From a checkpoint of a small transformer trained on Wikipedia: no biases in attention or MLP.
Each number is 128 + 32 x the weight over its row's rms, rounded and kept within 0 to 255. Layers, rows and columns count from 0. Numbers have three digits each. The size before them is the row's rms in percent of the matrix's.

# layer 2 MLP down (transposed), 2048x512, rms 0.0501, rows 364-470, columns 384-447
112:221151162160200104129148122134132133115111117175105083107092173079084132094142145117117135115094129105151105131111198137159113114200175093117132092161091186129044091108166081138084111090123147
086:122063120138138106165127171112199102098093160111135150094112097103114199120088136120087144175168136149129134180107072208153187149115120146131162152109184039096048191167103122124155128101129090
096:210220085133113114195138091127162170118146165157149144179071122168130142138138082099140125142085104143131155118156134117182165115126148128159155136131122174080057106130095123107152154067135150
104:126136112149157126135109117101131134105126106147143082089092094111131182178153067135147137129176113112135127158166103059110103169163190138124138142092102164180115125143110163144161133144144129
096:200126112131154153139138155069167137139123114120107078117138157133144123152107162151150151168142151078132143185085151147089160029083173151063105147156147141120097141164171207074143105162154136
102:127176141121106180171130098189133104139114134127103151118106109159140160093089115075137151136161137137137080146121100074152161081218084100161092197103137103108137137133134160116155094142065162
091:164133115176088177138135133120136089161095137137057091150130104145138131168123153168124131136097132170155150105060099133112118132108102126182150166094063089105137114157084096122130146120114117
105:143103040110149118115136158110154077113099135129057154160144200117128155155132090079081130100103154132140135151113103140086156158121117088040143143162160181191139116128141125146080117109174131
115:096054115095135158105133147114159117150113133116092114137098112120162089091133187075130102118120084144102114170142133100153153159112181157141080092130209091166137135075075120093141118158148164
089:180112178147068127111105096110060103086103148134135149166157131116161158100115138181165132108118122148149107160079121149104141058092148104086103160113110135164083088140131115076170203171119137
091:103192165125100124104139127107125096157113110146115094137107117104116176139184172112139141165169208081129138094121176082101094144111106168114141154157060110136130161140131147128170115131150109
082:100114143131074132109181130144216143122140123111093145091142145129159124070100148114150136097154083140118154067106102153118174160138066122111163120087135096155157159122113161116113143163111160
110:160154138100178134167153125155134133126130121176089073109110092133107108148137090165132079180115162142087122181162161131103202104102116131167176123129152174121106125146145089082106147135114084
092:131185107150115117182149104195067184190093085084147121151079128124119079095072192156162136149163094129123176104129145154110122141145124111205092147132138122079121111082133158143091129130136103
100:169086084128168096132137057119143129155055125104127161164173160120116068096140140113126121075096105181137101088145141110090138090118121183104088127082179148144135071131131173128122176149122090
103:075135154143113154092107160182174119105100144152160112152150202117142131141070125100152099106101142094106168096152066111151117160109155106137078144115150130135119196133175137123152185170092155
100:134219108142120177108183138123123122158155101127164111110149124113099146149046065162154124138154131117082096096135116141169200119101128117159086136116151102209123147099083159133182122091110186
108:123109163088155154138090138110124217178113117100124134115107058198075159139093116185155111172104109132145128102164142094125120164143126113130124158163128116156061156137108075149115184140130145
094:160141131161099089121156113095128112095186091099108169011132111071161150065210130139098113128156086127181142130185139120061082109068121127100164134082117141112179061072170098159163120131135084
101:187146163115064132128121132155092132097120098167096134203187078107141143172119169110136041128175156146078098151093127158087094150051149142137162118037177097084169133134123140107149129169129139
093:133128074087178156125074066058134182167135098125127057100120132103136124143113182161167084107108165123103085059147100123119183125144142091108119138162129177073166143142124097170116120143106123
112:177073141123132100138156130117113120106110104074164150149157169113067138152119105137120161114130119093140113100049115129123134111148178130120130113128220131128120110156089062181139103087142089
096:083085151129102136171099128137141067143108139123108108142118102116164152125101155083120146055167055191136135132133134110117161173101142162118140114142086132113149146103093118186086085087087163
089:120123105152136158140144160096180100126167153115109154143116128122154167098127148087150093100160158134085141115102163159172100104129117139040180139125115194152114152103108096105154110122097103
112:107075061149087128115123102092144130114164170129121100121101111088106152104110151105090107123123111133097095136199118099127128142137181125156133105157121108052153092140104126089161158150164138
107:113133120098183123077162136156149086101115143088108141137101131156098159145162068109110111122067087161140093137171157149098137131142116128133171169144124145189120116141062145164127104100196143
087:079141132139090133157095159123137124179112154132099187167140165098104164147121112164142126114102090145122080111172137165130133117101119147078180205132124132091165139149148038105106169163124117
089:111178171144126095094162144086122157126089177112074108160110114114138136178165115126132090072165109098075195168227153058059111094096130121130124158126128145141119156145109149101120124154167148
111:124154126123124144103144127126160111145093153117160081130119145203107117097073117154058155120160097158123137103163084156126072142088144084100141083064140115078119067149094155167128100131101065
102:122062163090136136213126111174070139168130122142098172120174113178100175135158110093172113137128163152137117131181111139136100090196171142110159160166145151093177119142163138096117096126183140
098:134188134150136082107126169126153086088128148153181047124077072142134166096155088144133090094072130105180065164093133111145109132167196128118127090093106083131035166134090083177098161085132103
105:096097120199132126120112142094093136075148125119137133149127105173157177134117046103124146092096111156147093123169121123167153115147147161083107116132150147091100178112147079048173090135129146
085:103169168145120075113225079152135159131187144158130094143125154131127117146171136141137103088133056116103137107120038110153086197125139076053123112140174094152182069121098107136131090169127074
084:099136149127138151142096155163176147092105158065104157093070134138140098091149123101089084149189082073101176156135109121197085159092135125149134132098160143078147094177153096073125066124193145
097:154154131077145110121153139102161142118135152082120155087109092116188119111155140165161137133093187063091124107180155117140127122190103142157141121116149091120134173099113145129157148173115080
093:166155137143159154105088103154159124122114086098129153150120132122178131139147134087164084069082076125133125122111106133132123191137141094096111089125190115079094161105063145060117150166122073
090:146104081124083143152145118106151151099142138174054104162111168143140170164171157136141115078120134126114133165160110183123152127052132113169184120106075094083086106180094116130167119113090132
086:116088154132117107165106183121157111088159141157168151098123101083115177123124091161082126103144153140188004109158130171185142083160141105157134118166112147138134142120194123121128148099112146
099:136152180125144132099146102130126155123135064142136071098181105124114151077149082111170141147110098194135169131139113158120095131202147168162149116086098084130117133190115171138138146130130111
106:114107188136138140133106152186106116110097116112124130154121078110128142125110082072128098155117074079046125057084082166126116158143092114167076133142158118167144061183104177146141150131120172
105:079094149130195197215131125153220156136170200081207088148146104155118089138114131133171125063132135088135140182169096137111104149096107149148181076071164169144174182179120173112148067101153112
107:155092115147151184182116155157176156128089096096108153158127146110111112141176098116097137123145088166085106052167128169077119100164118135176155152085134173145069184139092137132133085103128200
109:066095117136083135177084071079152091128045103055132187148135143190093120104122102179120088111109160109191119171111173075157172071147147165169089221129142088082114143182119156147168148138149074
106:091094078124167124140191106165091096140104056080098168124118052125127095081070100199152130138167142100189148170129115169120147165137159131154076074145134151160080125142148124119108104173150093
106:106086089180079101112102125086143173134066138121096178084096120101136113171103181172176165115161086093042140098099124101148112134144144203192168146198169109117172104169131111141134123204132071
111:182078149137149200084085152150099149097143134167156158135135155132107156080112125161190123099098138112139093092142158126144133112150163112140157125109118151080156142157118177105126083088160120
096:085093121114160109118066102144158117136173164108129097106105159144098091114160146143079184101184205153115103145141178142119121156150129134144140090103148118137055178185100097153134194082148153
112:142140134145151143149126123135142178118117162129149141145173061084130115143097087167078074110140108180149149161097149123118121163150146092105174126137109117135205124151092177163079118145135046
087:120183109170107161140191144080121079161136097095105116144128129131117177117113153162102155104068133080106153131171133082132103158187112141143109109135173099153114067142193150116192128154127164
111:144102096161132131105156148067110115116108202147148166204133140139101078126133137123144093101143122058054132113147111115063122141148115159063176158118127081116131062114088166128094144116127170
112:206075103144127192133089172134123133151185050130125141153057148169150117131093157124134061096102106096131084045090117117110077144139134110164154107097131176161127130112157146040122087129140187
100:164097112138059159128160199110134122091117050157170131185061126148108098156085125135145126136092122090159108098186128154162097144150105158119155090158085112132157132098125099072134073113126136
106:129097127117147113145199141084092110104108123104113161087130112125141211146137135087102100147039129124144124128080137136151130117140170122100113093127121150164144091167192099194120202193160119
106:087134144092101096144035130099099141165122138154116123119086131097152134115073131101137168170137139089124080100140147105043137152153098100110172126173088118116194129144105134156127145133138118
106:179142135111077149166083131152167124145110080120101102101169153110095127115135158089138095111089161109117165057158158153167099129155086136078119174149113097150101189111139117067112164210128125
094:090142086110140102140124147158141127146149184125098068088155153160113147150043144131095080087133077167080109093109151148102119068138127099131175159150074196122115084143167192105135124170169110
118:154098106153164104137131147191155163130111125162114133100115176154173106090121153112118167118140136162183134150155173133140135131083161140125130166144144180149100091142126149132115157129088119
093:158114090117146166125091151144136157174137114134094111122124083117098153116133190166127135130158133173141104110175157111179136148128175175136115138140095148147165136122064151074175190130105099
104:159084151153128126138097148105057124109129110110072112133092124107092059174119132136121127143163132142157103118135110149151127100133128078100135117172101137120105161170142101155133133159159149
101:101150114125146101126093105137136181133141111115118107125115103119174099091105152133099056150140083129180127128096171087071065097131125148140153139140149174069166182097168123083170100160148100
104:086179138171151121117181116111166075153103120109148103181120127187115112117099143115172061146155127154160170113162140138093147095126200179163080085135125137145086121130112133111131157104119083
099:072089124143155155131109120149147065106125121111097158090134153121157119143143149147134110161081081072179147178139160163088076151199195134138149084127120089099095143106128087134116080175154136
094:158150123112154104072110109101127107129108151137048147097098166143112113163157086104201113131097075104088136182174162124115162128134139084164129118119127116116133102126125112143113139078053079
087:097199133074109093119146162055149138172140113128155198112108146032135096116058146118137133133165112098102054141201114166103110148174179110118159173096139136182169177121135107091117099110105154
101:135134122145177111149105081108117181172190108172130171152124131188156054150093131112095083133130129205153126131204157055115113141117094115127118125107076117182140123158091101084124143102145155
101:108134103168137116119131195102154109125146141165116171162118101168090075123076136175128171093084171149132148202152095104134133151121099121119188099146138128129110120101137090139113082192141149
084:130160149166136075138098088075147119172114152129157159086159086114111140086134129146133071140157098069109113135109105165126198144108097195097104137111154095089113160100130101085088128103100113
101:145129170156106090117139141167143157166112157134123106150146081133115111122149121144161106107112090172157177138135085115155131140144124126134166091029149115122205126111114171154077190176085120
092:135136095144131119109185092092153179121151074107117103081189076111089108134133106145160122125154168094141050158091100109088152116085121097041118130115160127136090113171046130144104092165050162
096:150113081103115184128137185140146090100097106116143138161120092114115145145108123153122123098157113168216120057110099167185095034142129165117118138101175150168187150121162145156045114152155161
112:117127078163153089118166149120118157146164114163063134145163106176224080124120120172142140121128054086119124159156101086185157116160140019114166153180124128123154102095118136097067129160145139
099:183169140064102136102107107058169093136082061091102095145150133160115140113088093157141137094120221158188110147120141131169117109157145151127142126134136144114097082160188133065194113122120129
110:124115126102167140138097161120136111115081136096108124162154148128157155120122136175134123091108101117096126113139146098111066116143145089142131130124115106137151156109085171130130132109114134
098:200102050152154165138138123129140155115064086061115095176071126117138148127131099095159104182168159171064166094145096086103119169094096157110130191178124195196164135115107122144175093120104083
092:150149194109061143105116186157178130089160158090111144195136139120091153154140156150106080146174140070151059180107102120128173082092121143178147139115117165162155110160117137136092135114143056
109:157100087131123189091145131117123123213182110138161115174119092123113124153142130128152173209109053170138103154161177108135153139150152127100143067063143138118163134146079108130101145116200124
096:151116161117137123145137122125149118083104167086088107129155143118177156161106148114113156117142101125131174122122085175180171135128121161133136118113131141173140178118093106187190136153142153
119:128115136099134070082101100088141132102143136100125143158189118121120131161137107165125108138150144158145123051148062164173095143160073114111081131137126148143169055128161105116117142132118072
097:169161154095193100138108144136153100152060160140104110148133157108143131097153056152125086148120145083117157139096118102127140135095120127094117149138121171111140167110125139156108142131088164
106:159081117202139094104138118108164207125127137132157161134114132141132182058134112107101143129088108145108166107090132062115148130127138089210128144079084098143121129143085148096107226060155147
095:141159142140119146130099183131193117097133171146168120148134108091168087148103109144129132080134150160106119177156161106160112136160108140092101101112107043147156153175066120104160154209149113
109:086156095107080116100079090168134092081151165138130096166169058117124149119131152122104100176162147060131160089114177118082188145131162115157150170092132115106152160119126128143108108116091107
100:133108114073154155162174121120172113097076144100157178092105233178087174141169113081115117091114079121147126066169082128127095136142098195144080113113130128074153137130089110163130118085067113
084:121166116151115149115099152152082059143197171139062112139119112138080148089111082136123117120150151104123122078197103134128160173088142117104147102131112151087112167097190139112098099103088142
097:128125189106116177107147104152127171124178129155174132150099110177192068106138142185154154079133144180170134111147149175163144128134126157104130083097108103077107130164161137147147084078187112
099:110127130126098197244118165171102066145129154133083094156167141168126065204109157125188114139109152093148206124131104059173121157134126094137155116123132164172121134100133091110115132102126132
108:077133125096077114142158131101100124136098153093106167158079154147131102122102099137118128160120126127179095078125105124111195130173143158182117161212093161136116140095167089178194099147099086
111:134152132174125159102163127106129131139092114116109098103167169151049126146147108176180113069081122075093229152077091137067141069083166110075157177114120163179068162138142145088185140098079156
084:150134135105116129100102158111124195141055146150063092151175172128124168145116093108133138146136107110112185086128116132036097157160115113181121161178129131095153157140152210125101123162126134
105:113078178171123163164091122176168086053154144113120116121098170183171163135143143106078100155122087135153105102128154116153184133145076100114165101143139149079121139118103150103118141113102194
108:111144076068132143134128106123136135167147098154119154118153102121122185067130115137170144054109105134170153091134136084119130116157185070169161122140136129120148129143119158087084135148107105
097:101139107130158126167139089155168113141119136144119141129154101128144125124133079121099158092160163118104112154121100127087185167080127060137136155207128067063130096136139125091172109117090116
098:132169154174100144112094087076150142068139127121141136079149092153126138144114124128089127153057095100111156115115079101049146178122193142150196136109139112111091122110164121130158101108157129
112:101117153163111133119150163146109101080091097124113156141151111093125181084121140116180135068154123083089169147140098103181137119129142099139089148082100194124100136196108167147105149096137107
092:093126126086150117115161068119140092106134157131100133134109106160142175154118114092141156143137120151128132154115126123176045095131144132112150144075097101130146105112083106131155105123116156
105:126144130126092072151142178115124142140126067113164160098189170077133138116058187147110108096158175097156091115123133104129147143134113125124127074110000161123139096092135164120124109105132070
092:116130159176135117173157186144148120155157098113101112119086175099113127131098106097107036076144152132168123192115160154093084148116153126098125133095084153127144122187183165062086164108136130
106:165126175104150127172148136111138166164102108186113055071157167150134149103143130164085139074194154112134160155107105000124093154108148127101120136133105157150112169136141122140109164113139112
115:112123151161122195132148167170102139125101116085058156098120138143076186065134137155133116203149155149129131123112147074159179133181111187114125181168194138140157161183134187157130073065125129
091:160170129146143160176076143140206161147135179111125046202157119112137153110162144069158101135136204139098096207110092125113102099176154130120126209150106100111130155126147106125095107113131134
085:154147115113104122125169097136125133098124107134116154134127084150114161112153136107154185116114113168121114152107103138138145140142139123082141194155113163160124045177105095110061193145140089
109:102123123091194162155122071051160116161139116100111162105063158130127119119106142083064145135106138153087128170104138080161189114087162115149148109134149143084110107123123114135177102154165148
109:114145196135103151195110138143066115131126192127164090104110117129091169139077132090084107131137174156091038136121092151123098166135115132149139176198084115144172127101077099135111161135149135
093:125184112158150104138106105153131093091125080087157128090096153139111081115118077088108145120098140112149113141126129154160161085066169105123134158168142156143100117123157141099118101106133170
096:148082177100142185128160121108126096164108118160138139101163139187068095100158136139143092139102092056143098059159080127038149162099145110161099147108097117111124108206119177120195068043138152
096:174128139111143184088122154125102122120136186197117131134113156151102151134092125129083093140095092129114100103120127134104130094138161056095136135119110125071129046147141091134130168120133130
100:130113193141097149125094123131071107111125188102143111111127111064069091116125167153153186114144102173085132164120124173113154107130145157139087157077146103148127081186132176152124149180174163
# layer 2 MLP up, 2048x512, rms 0.0956, rows 365-471, columns 384-447
096:186152114104104103097122117168068149107081137106055100123141155142135130125103145084139160165133128118108113114123081082125116095166097172162161128076174151130140162185080176104107146116122155
101:156126125172114136123117064117086122176148068107140110102135148128124081155147118099163067122148095183138116133123140135149136159114128079078159118105126126094073144094154107149118154119087139
102:162136138188096098141127076188090077125110138116166123145109110158109125193120072076059118085155141110134116156127105171113168104170177164104083095102158144130130115153105071156113141197140073
095:174173106077117153128159158097120132137093137127174152118156158138102125122091165098111147130148146164122118150081121113089114115135107134088154114160116121062074096059177108156149157132121116
088:112118159144169128126146169143096108185140066140081090106112085183111084155081083129102082129146098132087093100087135098124114091104096161134123112174146140113145062152123128138123087096124152
095:098126130135134102110130038092124146135117156140105149130091115133101127134130113071068163110144115107149083150119125167127152148144129152095150182126127090154144159107144167150129137137123177
114:167179166145121082132184175091070086140165151149110070138138105143105174112123093116170072135100125112153093066121134126159155125137107145159181112108155134126078121137095088160122083099139164
111:159135091210144118175133140120158176062109116141167104125144141094181078120166139096149123152105116115175177177163082126056157141066132124078089182188104126094101195114138121150113070098112160
092:148088148089226162129105139179161141143109091138118122143094175161161146126147091124182121082141137139155146113140164115150140168150132114103099117127115127125141085082098088119153152129184131
095:115144142133077098155164164189090107072113127097149139094181147106181105129106135181126054164142075179166048213107187129120108159112167144106157126151197135144098129115088179159131132148135096
082:139077101101117139133160137153111146138144165071150112113114149106149129091165080177068166126102129107115123127114089093114183152127144117134181109167170090112096093071182180113093138112081088
108:162135131180098138161162075101125141106161120162087124139110119067150080135131114181169105160160111148133142156092120126137217144120095112130110097151089083140130118146079087164177135120115109
089:119159133145130152158137142111097153110149112160107133128103140108126147118125159127096142089114147128152119094136111149186133098134162116148083067153163120102140100206122133128062168169139118
099:098146095100141086116070152108116117145125122098123075127102130115136174157095060072125107109148094129073105146142141127076108139073095115140132064155195141098145141123118120160113128161102166
102:127094175100127094155081119103117142171120135105118087174105181102151089069091135120120180127112160061169187122147141128123102113117110156145118101133091091099113178164103159126131141160140087
103:138143137140149110096150056107151127127162086147136180102131101087135128145087142154142184142110135120105136162115138086101143096148121097087127082141163133137177105132146111095110140184143098
102:121100127142139107072113139093080191125144128147175098177152119124130119098081142117103182130141147144108103156139133134161113125073149124127103101125181123100109128133118108116131126134100186
098:095114137120099083070152187114105122096209084072107160159103144166099146081137078070152110158105134096080178172160181110144126153179180096150134181114157174108093110178144120077121061062134169
102:132155104073110124153132102148164105128097134153122081156164137099095104118149123175079133184117142108140107157141172125154137091140112098046110189216086158093181145123125126148151137185110154
095:121152114169086104096076062046101109163186205109096101180112142141121181103068103102160149140136166172125155114133212126124076173163152099147154106081171185147133126106151153191125108176133126
109:171153088156082104146197084096110172132184111076100121159163160129109100145097097117076112174116093123111157111139163117111141102111121082105164116098117089119123126179078111145134127078129139
098:195105158189089099095146132094075148157148126136133173124101128165145146126139136125150134084158145148097135135110112071105156129126115115156164126147149149067134105152075170127135056096108179
092:145128107118132115112116153116111167132174165119096080181116138081117083115115109152103152096138155108159024146167108237167164085123103162150057193112116113116134176040103146189145095112113071
115:136098194126184083115129117111098097120157135141109140037166150133187078132123130101166153090140142181165185142104123149081135125100045102123113131074078134126127162131080150196090107177142134
099:112142168163096159161108054096122081149114145129199081156135160128094164151095149126103177113151139114168128114162102118137153154113112170147195125132135147137096139121122116149099154135110159
097:094136104120095115147077073160163092176155092144138108103128140126138124093164053157099164179146156085158117133117152156044093137170135107058132154168112144112121162139110128150110078160150136
087:094159148092106151149125112175185168178133121102168103062173156097173067202116129148151150129159099130113169131128142138192134129140105163149161145091120127100101083112158120167110090176180095
102:128166108148085075117102120084086156141123070109190076100127171079110103083080135124150099112103160143179132132121124116178142081161091124125084152134161093112147128135142175110154153144128095
101:157104158133159113119129085074091187107137134173108142111160146095097195193108079121121186096147159155170164155142159141100130131077092120116118154129105137144192163123103143110101117150115131
105:144140171146190066069162139092174089174104105163169145134164150106113113154129130105193141153136145173071138145135115117075125179124131096119104155145146161110066131157089125144076147130106131
095:146135170169137155115085083170103202135135125123120131089196144134187159159116082114139113139152143107116135150071106122134120128135146095123180165177159134135091113082174164099111097204093137
093:161095097116134097210131168150165133145089195175078154105168149174169121140124114184095086122086163115107127184172161179129088134116147121053152188179099113097112179081155157082147166156145139
090:111151140122148094009128153136129120160137117154133107055136133137075106101173130075181167148117207130140134152132121122116141134097064044133129087126113104141133086175115046148120098081189085
084:135168137150135130171141179155121146121088146175109180094148108124102109084149074161124114169119117122118123120116114181123122103121144099133060113125146162086131176101137162099136121107110124
092:194188084108170143083101121140135103146155078095156157150133104088117127155179143133109103079156132141100156170104136157106138179117150147094119157134145136177151131121142111138098102156158116
091:134103104139177141090124090160095077096137146096173092171147149132099131179103137144158150197131123108198112165135181114154201206111132168158215094111080155089135093072113131081124112150118126
090:144147191083088135157090154183090170126087131120111134129094131135171117122162157073096177125128142124147131120119130116170079097157152153100184115131133094155176136135100097150169080135098125
096:103114111124126108144106097203121097095167097126168102140113114163153157171069128135146119125160093105162061138079110200201174134116104110127123108135197112112108091138107132075111101105113137
107:113113165121108143120096124117123121143091128117105124103089130092152080101135101110193105190182173088163116076106081109141151172201094150174132111129092084144148127159116170163129156148088095
110:166103149091117119108139111152129137129150120090097140099135131123127140148130067154140079181110115109154122181142082093091084156128102181149104061170181083091130144124005165110120117210138173
106:128104148183105134115120168159175145129102144106129144092092118112157114092182138123048105195167138187125124074122099090160101114146096119144147177113081148133095170106159066173124109173178176
109:067114113172138116116131207110188153142152137127144119124150055053147093120190170160133090088133145111119104080155185141126091198169146121130209147166125121127192122178095122124164112201125141
099:179074109137165068130172128082109102192116056152119119161150133163171151181139155109155092140188126129074109144171160160109122132172132105122077135081166142128140130145148155124090128108138144
098:096097126072104141144139106163166125175108154123129127122168147054167128112125116093136179150100193132132168141152110099100184092112094168093139134120127097115072111115125135102130130178189102
099:143151132115120155152058151107113108140107153092138135156124180130120137098120133183157140132102111200067193135160139135178123146133142063135188175202106167109130130177099154169144124114161151
101:095124116127096116124184147135129122166125116174118160122100164151123081098101150111134144076129096125131107105096077178128141156181143216153139110108122102114129087150146155130108136123106115
111:064121204136093153133094115139106162172109140099149103123171162083146145082083106150091160110089132170121156072156144161113078161146096184171157103154209102106170156115109089121076078134100109
090:161129094139184165151148167127121072113134145150109168161143107163169169143118084095159093140142120146153134117066087139158179142074121135122130107154155120176158110152110131052092138120121140
106:079172096134126173114175095090095105101113105121121130179126155148063181146180087122143123138211125159137128133082121194089167117076112114166151123227114101165103116194134143133067218094113127
117:160109102157122124132186071150104127120137105125191117179165169150210132114137177142092186123073098147102180132125090160095104102131132103105161148086189093141082126054116125181152089123122173
089:085105143036125105109083138117127081171161104154207149197103139135110167098131108155192129157229110153114122108131169116118118091085138141161114077134150076120156089199127142074105149108140114
105:096101182131155098198092070177132133123081153160178084160148116131093123162126192150119079164147171120184145162098149135154131112135128120106151096079116133163149104115138129160123084178057088
106:092152103184099107091146142159151141124062129094167177095096161066135133168113184131068167139145131133137131076055147137146119079108125132108100129198130096130080111134055150165128121086095098
110:112132138123146131176085186101172105088130127128126153071168139090128139182128176134151155120113066114121098117137142153160177174069135130067114133093132114152093138161171125121174146182108193
097:132111094106119084054129166085093089133132062142078089144149190131085105150124075125149123181104177145161171120143084119142133128219083176124102103103123192121108149125092135138149116135154107
118:116085061167159081132101108136129102113094144061095125105142163116129116070152166084137116159177095136087140114175134038102140079165098088147111110128120113108143168140123116120121106104100096
093:102089068078159062105142165128100104086171083125105109122158169089100173102100120084153126099140158055150094167188102217155122158076062123118143115128121130116181141141177182093143085164175093
102:156139142144137091110144169115167076128132110143143077168122113075134131193147193145099118166154154131154113109159124163127113122126082125125128143133079094106161096111121073077139136097089167
097:070083130128163063136121175159146143114146141124132139102167090093175132140122130091168115126116192182157119124176032120134198170130095138115097141160175135151121135073093114128177126108143137
105:102142132131162062129143142163121077173077159144157116133067110070095105122124145107112141077076146160198159082126084163131074127117144179173123084130145126150169147192077158122085199138113178
108:144136177117099128131122159118151137107109131171131089155146096116139141056141164158132142110142142155131132144142125118208143164077109125099148110134126112176114146142163097201149122071116076
089:163066160103131163156104157129106123134152181106138123122115156116159073125165179099134110108172141132122168178153148127123137135069099174126070080180175165113112155152110118097130004110170142
090:130062142077134118156120124147141123114086083167089135073159126157125120125151115080137130132125124154144068064045128106148128136151094107109118152145159145131080148153127142141145153157156168
107:109182119098127115139141111159090148168153207137122107088121130124128100109173111111165136194157174134159143179121131124090145191122136094041116072101108127037167164127071135193116159169137134
101:145112104142154092137147153136165093094152175141125158122100099151120130099144094125130118073142158156156110156099158142097126083220139168136134178156145174159121057053206127162108149144107160
092:156097140093175173160164146162118122145182103141172110191113164146145118085172074157135136141182119121125131126120138188097061173097114126196174155147070120140206119136148088141116116110096177
105:105121150117143153147142174142129078084122166101112145118128124083141098110120115061158072095176176162133173116122106128121211163130137157099069142107099119169089086146083170161102188138107108
098:181184120092147140112102113124149109052095058115090174149079146149139127105087148096158142126159081088139139182144108143133185165158121178127124154171168139121183099115116095123117124091101105
110:142095151121127163197090084118127076140125152137103111147115114112160119132127115180120201091121128108110106081117101162109074169098077206128151121196100116078155146133109129110133135113082134
109:168106137193138087138126097090132131215124191134112139104143189040106146122108089106079191166154090161090097181104113182103137160106154136121154143104095099165108088160143129151122143158159118
086:139147107072128071132102108148071090073142124170149137143204127100110165137136098149119113132143170148116137076158180172127143139107132156094152143083161100109104128090142170173116070153144085
100:158181121137159127101163123094171088109133120127141114192124157110133131126157138177077136154166142128098144145119157138104107157134118179176138149195146153102150117139142135130068089135113144
093:158115130182147205106139143177145097118160141089127120074078146097120172185102146107113150085146068129064137097102112144112165135180058188111051063135077087120174131147140183082157120154148098
090:137135138115140083141082134131131131108110153133156094234064143129120079109154183168109120172130173147077096166151152051166133116148074143164150177138119085138131169019152161114079110111141096
102:094156062123121123064144097149109139151084095114150128107090118089127119133069140124076099135213158115105154160126179196121133150029122164098141148085180099100093139102125115098101142209144167
097:104144160127142134089081077138121134207184153124173144164167093086192113137182111091111197164169160120153134143076135065134075122105100183108198220115154161134060124149128155129160134057101119
101:105196132141188154075117123071105109167187147070118176091076133124145128143146169069090128132170115141115146121176122163159155192111081102103053156135135059137156109134172115147107142133129103
103:136118106144153106075104142176096063149140100084097120158152179145103179148134146145128204200152137140124091058100114118171051094126185150133143151040171176139138147049138117123096174133136131
104:164134178116117097148133118137142140112146092104139130111103171138096102099183108141191129158110143148131159123153131161142172074121115122144166138150184148135113140093129093079105118132177123
098:125108156090100106070150133129135150167151112069160101103136169169140082167084117158146112137101085137201100181131120092193136123131073097127113148106107106102100151113125098087098093174069106
103:131150089070148145079125124064092137135185122169071151136114134196206137132148126136118129094118087120162138102097094120109145127089151117092155131136129149172117154146101121128078133146107161
102:137115173134090088101138156050108108113069118178155093155136124163184113096155121130076139184110132160170165135141097113140165129135122123150162160091140099182146115107181147097176157087119064
086:076144131103169094101128092122115132150125133185085089127137128114081132107150106156142159131109069053151128116145108107109135210104160159088136148129148082156131152111098109096123122108136166
097:112163089135137125162123156128150119167158147158132121128059127103111109208167109144129119153190117074153117158113125132148144141185144114095118098135159148114174147147112099074114127142164142
097:118125099179160121145117113124121163148106159184101108155135151164137148135147155104098111071112204141175193129101126180099091148105095186167134116117140149123133099133132130111107112136096180
106:129225144114151143157103126079129136178145112112132171122148130150165122143107135162236136100136142071151178111092095098143118152064186146167116135145159132109139185173097142144072083151152147
120:130143106186148122090123119128100157107114171109127102067047158092183137122148132072098081126187091127076140193135095158123111120134107133133165104150148180127102187165160104131121160151138201
083:086123175121139175158150099117118079132118145190166131086105100143113149169086165141154179112123150130205129111144148085089108112194146137127146174122130163133059127111124113085123141166134138
109:131167139171107096172073106117153107108139141191177159119169178097133147141124156127128128062105122106103133095152132113155088102098116161116147147085085049116104166130085176148107128122089066
107:087139158116123153095104142111081127145179141121167095080109067102062092119181095139099138155144164113129088116157176158133156122085140159133132089131148157154100149131137132089128092198105144
098:117131159097082082149159133161133117130175103190094143141107107140150102094161139146099104101081149135122073174132166158126154145167073102195099176138128133110036127154141105116121181192123159
101:112152135123170125141145127209128103106199114158122113087148111063047160170133103132127142112133114116137104166116147121080134097160119135134132158143143152155157063121130188106127165168154070
108:171157104125155136171184156138110159157166131116076110084091103154147149100135173129129175172109117117047147078128125113120120178174157094074069094140095147082233113148099106176120168140220168
097:080133129100145154153123124154111174212151138120166097170111138126106111113160142130102134123123123137131157087112107113146155078146164160095104145105156073106165090128151064134097140114114165
105:116111143151129159154214149078148136116134127209141123123130166072177128124178091114118099129095131127176080133182166132116115137124125074110150145116104141157143117110160103187134114103093084
103:133152136169121128132211084138139131117154203139184090118118197125135153158142112075134147143076170136079174099191111125184115160121076130121170117125140130119151091209070134131155191066075120
110:136066126113098120119134174151152139126132170056089111156082144109114104095164166155120136159092134141199146152065168110119210138156097087210077138128140149094082155072100154154132143092086096
107:094164089139158138113131117106140096112086170136136050094103183105128117127144100139117146236180127150156166179123123123137158132105121170130117123108131119128126106120176104117163104114104124
095:054144144099105072139086120100152117085164165153071165152165117105074065114114132084164149070102156189098163099143172110159158127121118129149138106111145179154096121125150126120106135089092074
088:166116114103141062079177184159091107172077172082106168110181106138099102148079086150120095119080126202128148110108126132112131193111113140112126090069139113172116111137168146141101110094140080
108:099150122107101121145079107152086139097179148130168140121071135106127142134119188147101146105171194150140092132112155145129095107099065151104141102117153138099103085150111140170106162118136156
115:133172123129130099098083052144115113119156156103177071154121093128178108147132194143118095126152150123117152052138176149150128141135130171107158190151146062079117090132208155073128125137122130
104:101115155096125139138106160074163113140138160079149077132160142139110087179107166202134111117149123178149143157141147141104147157159077191161147134137111152118175173161108163101093106138139026
104:130112193154161149119118145127149128135157137124121139156198130207124132071117151076125132105173150113114133078115061116139099133110162154117094168107064121169119138122116138087119099114073132
094:159201134110149149100142161096144113130182154112091093119161139100142159105189130119158154120171147162141174160072178151049158131164083102057080142188105101188099136124050175137097131116140139
113:151131185141146140140134148159191108141147123154118160157095148137132126154039126174103091125136149141166142099108121138119091085106113176144103050110073112099112149193153188094069151149116129
101:097135109117127126073143022107120092138134159163111093138183118104133130152108122161158182127152132184145136132115079191112126149122088130188122127147126082148136083142149134128089115113127149